python train.py --num_attention_heads=8 --head_dim=32 --hidden_act="gelu" --attn_scale=0.177 --tie_word_embeddings=true --init_std_qkv=0.0706 --optimizer="adamw" --warmup_steps=216 --schedule="wsd" --decay_fraction=0.509 --decay_shape="linear" --max_seq_len=1024 --doc_mask=true --max_steps=11091
Each number is 128 + 32 x the weight over its row's rms, rounded and kept within 0 to 255. Layers, rows and columns count from 0. Numbers have three digits each. The size before them is the row's rms in percent of the matrix's.

# layer 11 MLP up, 512x128, rms 0.163, rows 308-357, columns 0-63
092:161140125177081155141137167127140103179160157137157120162199176150099105107152157131075137099173119135128081117113078155115156116114075136118146149117179105101086111109119097146074119114135106
101:079117125127107110185136120134203113174119142079160150139107163187146146105104102130132112165142131128112080177173103106143106150123086120132106115106105140095085147153139103159119115157143074
093:146149121141133129123134138118158153125101127099129157113160073128154143149105096117152145124108116156093082156114106108169094107067139158121149143098125101175130180072123125095177121150145118
108:129155183174099153126111131145124113130079163134128141190119138121191139113107179142113131134119155061133157123138066177112178163101156172128103163158073128104109159125102075190076158088134105
102:083084200187141164095125080161134127136165150117111108131138141100089122127110120042083168137192150122128143120137094162081146153137142118141110167134136120116115116098169150117088124095121122
107:191119081147104128155115184145146104114148157152120186121157120190181142150141167104108122147134134120088091087130110138090135144115077133105153062136144060118111160095147137144076149167164071
095:150075122151135152131095178060115101189097122170063134171132135098127210142099162135101121068169079139040164171141085094163155114128084133151133085105096102105118115121171081195133125095192121
095:136179155197132135137113082053126082155151185128135106149150109149109100125165150065138159209186136079151135133122113107164184183152124141117104189173123082109128123111146145163133170113163129
112:156171107096143129165127183127143203164088112163144165132082109137106186121116196152099139098142116146083136165103107152164099094084106110068148064124121113167144161188112146134130154134161107
081:167055169113200086131131168159192169096097118067113087125132213130113128122088124064138173145089118149129209158103137145149156140108134153136133113190116121108140155082121098127150125134120116
106:162106117137104122166111145116132119152142104101129157177135136154075127136133197148152143167156038159109118185112105107155171120110096156094142086114089116086122102114141127188111185136120115
097:096197128145173171128168141109143098191120125144122125202156096150116107140137140117123111101138103078133052165067120091080188156145143145094131101159107088107092092129133156175070146126138110
074:119176126103138115171057072105163185140199177145210132109165138144153091135126115149127121125089174120116136109147120156151110145096112110111167153100102170125148100128102127154121117112124007
111:092106155152108189162124172109159139079131151191121117180165192116177131134131102131166149126132099074089190131125132128132154126083154110095131098145165131088079114165146158159159155121119115
119:076184100155085146077102115148120133184111146058189143138119078116110137123100122138123136142176072127107123110135096180074136085122072142116092085122164111114076104116162108176118154142123067
101:071135105142127159091140160172127187088181145101146131161152153161138130112130171104177145202073150096086142138139128121106139100152134117118108105108072145151174138091119118146126101139120106
078:147134117102072175174104167125065144116166116131132086127097136142107134126126183090091162104176125133086152151082141035111114102143133123112155116164108104132143120110147145180102101127114148
104:151186103143158171064144126130115089115068123168106176132129088095137183118113135114084153127135083157097111131120115131091145070165136172095108143121126092191194180094195082067134177136123099
102:111104156114127174159126115115142084168109151113150144143116126146228149118138124120128133138133173083113129132068112083076091118120114161107134177129131109080143250104116130155087101159193125
102:137073105161140176126150141102154139141061149167146145084160166164080118142116139150112145199115121175091094077103117131123167108071169143106153104165124105148120143141167089084132163129118124
101:057131227167158148108124106186120072129113160140145108106133164127202187111167109071148146136126153103137179124125129132116082127089118142109101118167153137160132086148116079111149101114125123
096:106133141162162154120133133161167129138076184145139140103168206114083179143120162171130143121109102231151134129172129090078118075074089137074150111069131108091110123165122139091135113155119133
098:174139146116125139100148103152148127142183128046148178122142146119093110116105174049167124158189126123130151108139119121145105151126114079164182173188129047119146130137152115123110149141137094
074:097122093096179095181041129107100147093114154087160113165140182178180126091161082106163158113183137151119078110135136128162147150141119133156121145109121141132189120097058129146128100190134101
094:076152137132097121109129097088142132165148146145112119142148164069166126127140149088164120113142159047130142148171102150154147150120136149088089107196131082137135129120133185112160145120113094
105:103096123163148109140155126148184169115119190178200105074167134158175096118112126105130166158107080135052158118139126119099126147081157135095149130145054128117120161184103089140130157105179128
123:153154090130122149110130169086111186174145119144149164169117102180149142118118068112119133160144135146131110152067094129112162100121059153129190113134155048142136128074162170117142102198170102
105:161114133212185164094096118120143068137075146110120150189141159062187128127097152132135149172128157100111141090111113132172129117125140142095084058156110149142089077203161110128120188091136128
088:136183184141114160047165130152182136214144118084144121129163142132105105140156062124102142145165165118117104162165143130132119168080110105127134097145122109092119088171107127075150131085120132
102:164091115165150190181110138161043131094141143138145145133130119109148115129121125138179143173144080046102106140128136115090102132097102151110156129115176159107124122090106110158143105096135083
128:100105106168141230074115098187129147101097158144193157170132110119111105132104158131098146153145102135110132143090096103115181107174120134045130114124123155155074118129126141197063117131135111
102:117162161146161166093152140137107139111183154142184197085137097159086192126087153103121153115124143110107061129195106190101092106119111181118088144189137106132179104098122094133113137138125076
093:163138137129110145160117118116167154101122158087136161144133124135080143124135129149136120208138180105097116093157117155064154189136105172120076128110132106100141114147123090082108157105119064
092:168168123122179117108098119180157171125153143133138124132141159162127089136161141124174163101132127145131168175105133067127143078130064100085152109100084156177147149113115131154134104166113119
095:104110174125126169135137135083148173155127110160089194073099181138121134098126137151118151115082151140121153149096070103146129133067122116151115132121065075131188101111109177144077184149119133
094:176138183134147141126150118143133102142139128075150119135149146143077139124116082129180155158122122223125132152128135132127101141116156154099090093128068125191147132154165184073144144103107132
102:103159104117107164110116131127076153143063179139105179130065110177134132136136058124139147112176136133057162153108137098085130167116124213165124050105134096149138108082186111103166125120166124
097:105112134169137140096136107102162069196105158173158126156180129171093110131113051155135124096189140173105104153112101096168083087082134127187102150144086134142103119170110123131153135184112110
109:136084133193165110103100167105178093133140155153182167140151158141162110113179086097136144123135070107112133103185123088162119130095146132181117157080124109187137124159129073167108165104166113
107:078152171099105182138116122122154111131093101112138147120077182172167152122093069144131147151116127137085110114084132155153084125124120133124073166105130131168192167090146130103123122128098099
107:076150187125172113143131094122191134181104144161122138084108134183185108129182145128090140187108151105133136119118127076090111153124120187173120075159127118109063181140110133104107110157149115
098:170129175150174131088139085128080153166165149142106104087143170148111095146126112142137138157161054162108082163122130129123183121132086127138120141166091114093088133171121161153180139130096134
090:150124151186131139044129122116121108162118143108102168129105068111110127141118188146130139113064121123116163098089108177086138100145124210161084114116133102114096161152193115128131187074159119
106:133076136112182177142140080177142110103150127106180137121191142129124118129121103101146151162119110137135148113166132158106101115155149113113157167114104146087164141161112111127093111148204067
112:082133130150158147146126119109120091142123157087133176142076111152192101135200149072110148186113133147160065087081119072123116094164082104094136098154119120174069157180099120143102117149199117
100:065155099141147147146144154076090101119133117039158194113184144161066161128131117116113118113181087086081096184135124121132076146135116127142154105168079175121115136091149147128120157193111113
075:132136207132158132130102142108187159169124134145156133129168129074157080140140144136139123160062188168073146147162075129170136114085090145136159195097133061104087097154182092135138093104121099
095:091130146175173121088156118175159162113131172169169122160105096168156094118117137162112121124078059151107113101113096111067161092124048117153134046150062149091074133205147142153114146153143068
094:124156180135170113073091110154104135071147120093131121166144131142120097148135173067135136145144117122117096103101101122055158057144044188067170081175116149105081186160115065161084112135132116
100:099152158139175156144140194125125121094105162214141181102104124163109132092155115083120129158128091146101108148080122116117113120129130117096188079122156149088087148157162135100133117177165122
# layer 11 MLP down (transposed), 512x128, rms 0.155, rows 308-357, columns 0-63
080:130053114132103142142170107173146079131126133135092101130159097141162159132102122170143169119164120111135156116032136086071152171153075121125067149143164181131185152149108104127124104034117137
103:170116130120172108057125098166161177080153174108092131155155106095115134113090125120163093152147168115098133128118080118061150086181095107135102168133116129156128176193166112140107106083138098
087:136112076135151125142149105080123073158074128128149108100150080175151129116153119127134080105098088104069091133135070109186079212122141098114074148102134158049120133146141124143138112090124170
108:142092162077163151092133150104112090122194136108066081151174154158095140137089161193117130113124099183131152113136173150184101088139147095091186094173104138085152107143139211091120099156121158
102:098063129122058096110117142179199168184136087052114148169108129110142100137110111104166194089158136159192076102203144138104106164154117152118105125128125168053082153199133148149122138067124110
116:118166136134156140115145121135126083152124136199120119118132159112083174123165113108106118153075106108148036130111142145158121144157161132097114089173156184080092101135103107129174135099114182
095:128129102098159089187111089190118128106150104039165159126172182112082115135109101131133058107155151108118104107143141139101143123133093121177186139159112176134165170123107113118131148115127136
077:173090139148171154102136132124127085164150139102142087169105117113145165123104079093158158112133165149212136118157170115083105094100147208126078138106161105165113160106130104165174060180157145
109:122143163125107135143091130129101117140070087075105108146164188134074114140171112086126142076151105149104157115113102163130126095203110100152109146118110123128100154135063102124177103129158124
083:127149146125160115107140190125131115093168198116105166153125091115105126131163120093087121156133107118158126067147138142154113136134186168091197132107114114168126155169215133101143214145150110
093:118134105138163130166085128128132161137179155116102087119131149112110213112135037074072163191140133113162150109131146077109095191100151165180106051127152117128126161132114128161133120109174185
091:115183108137141104186107126127132140150155122099123101117116115117169069124171147136137120138104145141156074105105081138174115134103125095122097122156158133127152187134022164148133124116109128
086:106097102106088067082146115111089107127150116164100099128144108115110126168194147124091066113161163171141121107102108116155120084110093203127152116122104121142088159142163170114084178078174141
107:133115113102103154120096153086151141137171182182162125095154142049183089131162143114143141145146112112106134167101101172153140100138184090126122093130184162079115179152138138126104112133143158
134:141135093148116188132133126131173085188124116114162151150181140119112133127111123109131139108112138125180133091109128154180117098117106078185151044133075155103078172144188161096123111117115166
100:131159111153147111134117119105120091122159087121140137184149078109121142128126153176208117106093121145125086157169105121116175092151158103081124096107121102060135149177162165121147139122075094
078:093094134224194096123145088144128130116184129114159105154112082121168140105134091097159131124114111146172128094151070152123180143116108135122112119121143136124107161146144086148046130103101083
111:135061128099113145161123173159046152138111112120171088109148173086136109147133100157154120144117099163144169153103063129083188109083064135099150162056159128154137129159112128087078114148201067
099:134212110134098126125135083113119109104073166058145124102140089094083107125115202112134160124107153132117167151163128119141158107197121095098074100127119151109065096056161126166096167099098169
116:128094068153133167068152125159147179075074121160117120183113191089081094129109131141167137123142133079164118074107093145114167119105128128094126123138136126143129099126132158161197116072082104
100:108057115051106127095094149142144125120138090116145121139064138115146122129165130089123125132164059167103152121186159104139212174123176156112129087124140131122094116157198174175124145150126180
089:133124092089101085176124097082145109156177078102152080095102115118175100133120140122136147142137155070163127173155102107132052132166161104157025129116118166137183103120091144131165141099159160
091:140085141042199097151127116122120154123132131159102131117138122095144110131109162105123149096186135121105150170124073133114087109140107160175135174200145067130132080102148109151163131164086118
075:108141164130097137108112199121127109076095102135122089126073145193135126210140171092105121148185147119087105113082182091125137053099091141119147126120118131144113155133153148117133138091144154
093:180109148089131096130124120179120113123188167143100134096154137160171072138157068096107133105134164083096150156079119169182132153137164125056117183082107171052097115101145128138119104144180140
119:134191130074145069188136120139133077188158067165117134157168117104112110124138187116065135136163141102127129107099103091170131102141179133131134124175132147135096112146167145150140118110167155
120:095055105147108103099124177092128129154112119107137154129170090095093134135174116162149102112129154167077058064145069116128120199116146116133134156152104151151133098137127129123123150071103160
100:078114125092125101142152083133171171135219152129151122116102073138110172125171095132115106128112125165095110122153149179113120107119106106109189157076138104156139182121147151108121082114148134
082:138171094126112165176143107104109176174122161127104116151165175126124154098130106137128154120136055138090196125116072107147136082097101123140018143105136203078197138138087105137137133146155146
100:151199138143095185117128088092129180154166103168150091177142139090144088112194102142162183111035152108145109149166132175183108147121170133149123106075113132113086142136103151137101096124120130
185:181125160163133152079108090121185113194072185125151116073109132198169084136153106110154145184116142064145121125133110127170130108108143121194164153105071164151148164115144109134131110123149185
127:129087154137215127067123098177149132087135145109138187132136135150137100121162146130110095124148056125189116124135134149114137187108105163111135183154104110112171089148119164122132100136149086
097:090151121135188088137104143118155123110159171155114160109067132145141176131123130140141133171068108157206136116100151095184100081140187142132184134127103151116114122097173144109135145174110145
091:112055184144121120171148114137149118135117096084087109094158117123115129146167137113156160116077088124175126147069119194101137159130091142094152099133105124137082069103160159096083154105112105
107:135126116099111129109112116160155101102170099108098154094132135095124143120144124175140133141156060052177181067162160178165167151160118128100108179136107105154125163132138101127135123185119126
102:175118114095140161124125127137086148114101123183129130124117074121145093142156155148070114112155099117136095133119144122105133096092143133162131125217150117081064085107117083121136161129123155
101:119135151197111108186143113134107126124116133070176128105084197122085111146180159104133124110106142139250176081120158139127127132141128116103113157045187141090160117104096156107131110105134112
097:140157161112111076129133101162163118121163147118129143118122069123139106124102076108180132132079100175073098107194104176157154087108196134097132160154117161106162143112166128144122153105106106
112:124070115088134148093105096093154150162145100114216153168141115051152077140124057161139130146193094131119128080081118095059123142090137120197162182101128179168107160119140117109115159085112104
100:136175137127085077123115083117073088129136179172143128117103129148116027112131132142108070152158191161105106093091152172077111160119140147133163135135209130158147136112150142107124117102135101
104:152099107157137137050131132089118103142130103112092153190139105100160169132140148068198155096116095179143127110163131129123199143124133112137159117121154138155112119154099098129181142132106119
090:134165073128120135124146090109095216131144118119047156093139168130103183136128196131155147081187122088146116130093115084108100088144164094107085108163133192138089138117140126144152182160137127
091:098113120074141085155131099175069121087195097132167124125189147167158167111145072113169146087142133145138051129139156126149147108129134053077130192068138160118090135069085094146123125127167112
107:139155126093182141128134137122113121102108060160148131146129152055132124138119166100102144076228054111163086139153112162101154121133119116122125061205141091160104135148159122088146146139086142
105:101125162111131195125136128092093082126093098118081082133072171042134091136110154112165145130189126135093139130158182078139170117101145122133154156105108132102191027149112143163093124122118136
098:131126127041119104094106103099137143147177135177144117059144116198178167117124100098148131080101107152103103104157072184200057119129129156124107137054146186082151125080106128157142135180139133
080:118171105118154117152148116169070134067108143111106090129156125174106149135148059122172104098136059108084069113131144079122142102090098152066160137174190141124141178113152164123141141102161182
101:153121158067125106139119104139050129157127072166073110172118067068105132150136136090070115148156155114185147120088117140152147131186169105151102187124161086137147081102168145125163101106088200
085:131108142082112137140076145210159134187134125122185106110137146109116178158171161174139094130114167072131112082072122143190146209123093156116145146066104139132130127150131066063104158093121174
089:057120155090068094166154138082101175127173120099113039131122116137112139128133146105083143134097108095134131105132223185120120147166173115127042194128135138171133113149119135127148139118126131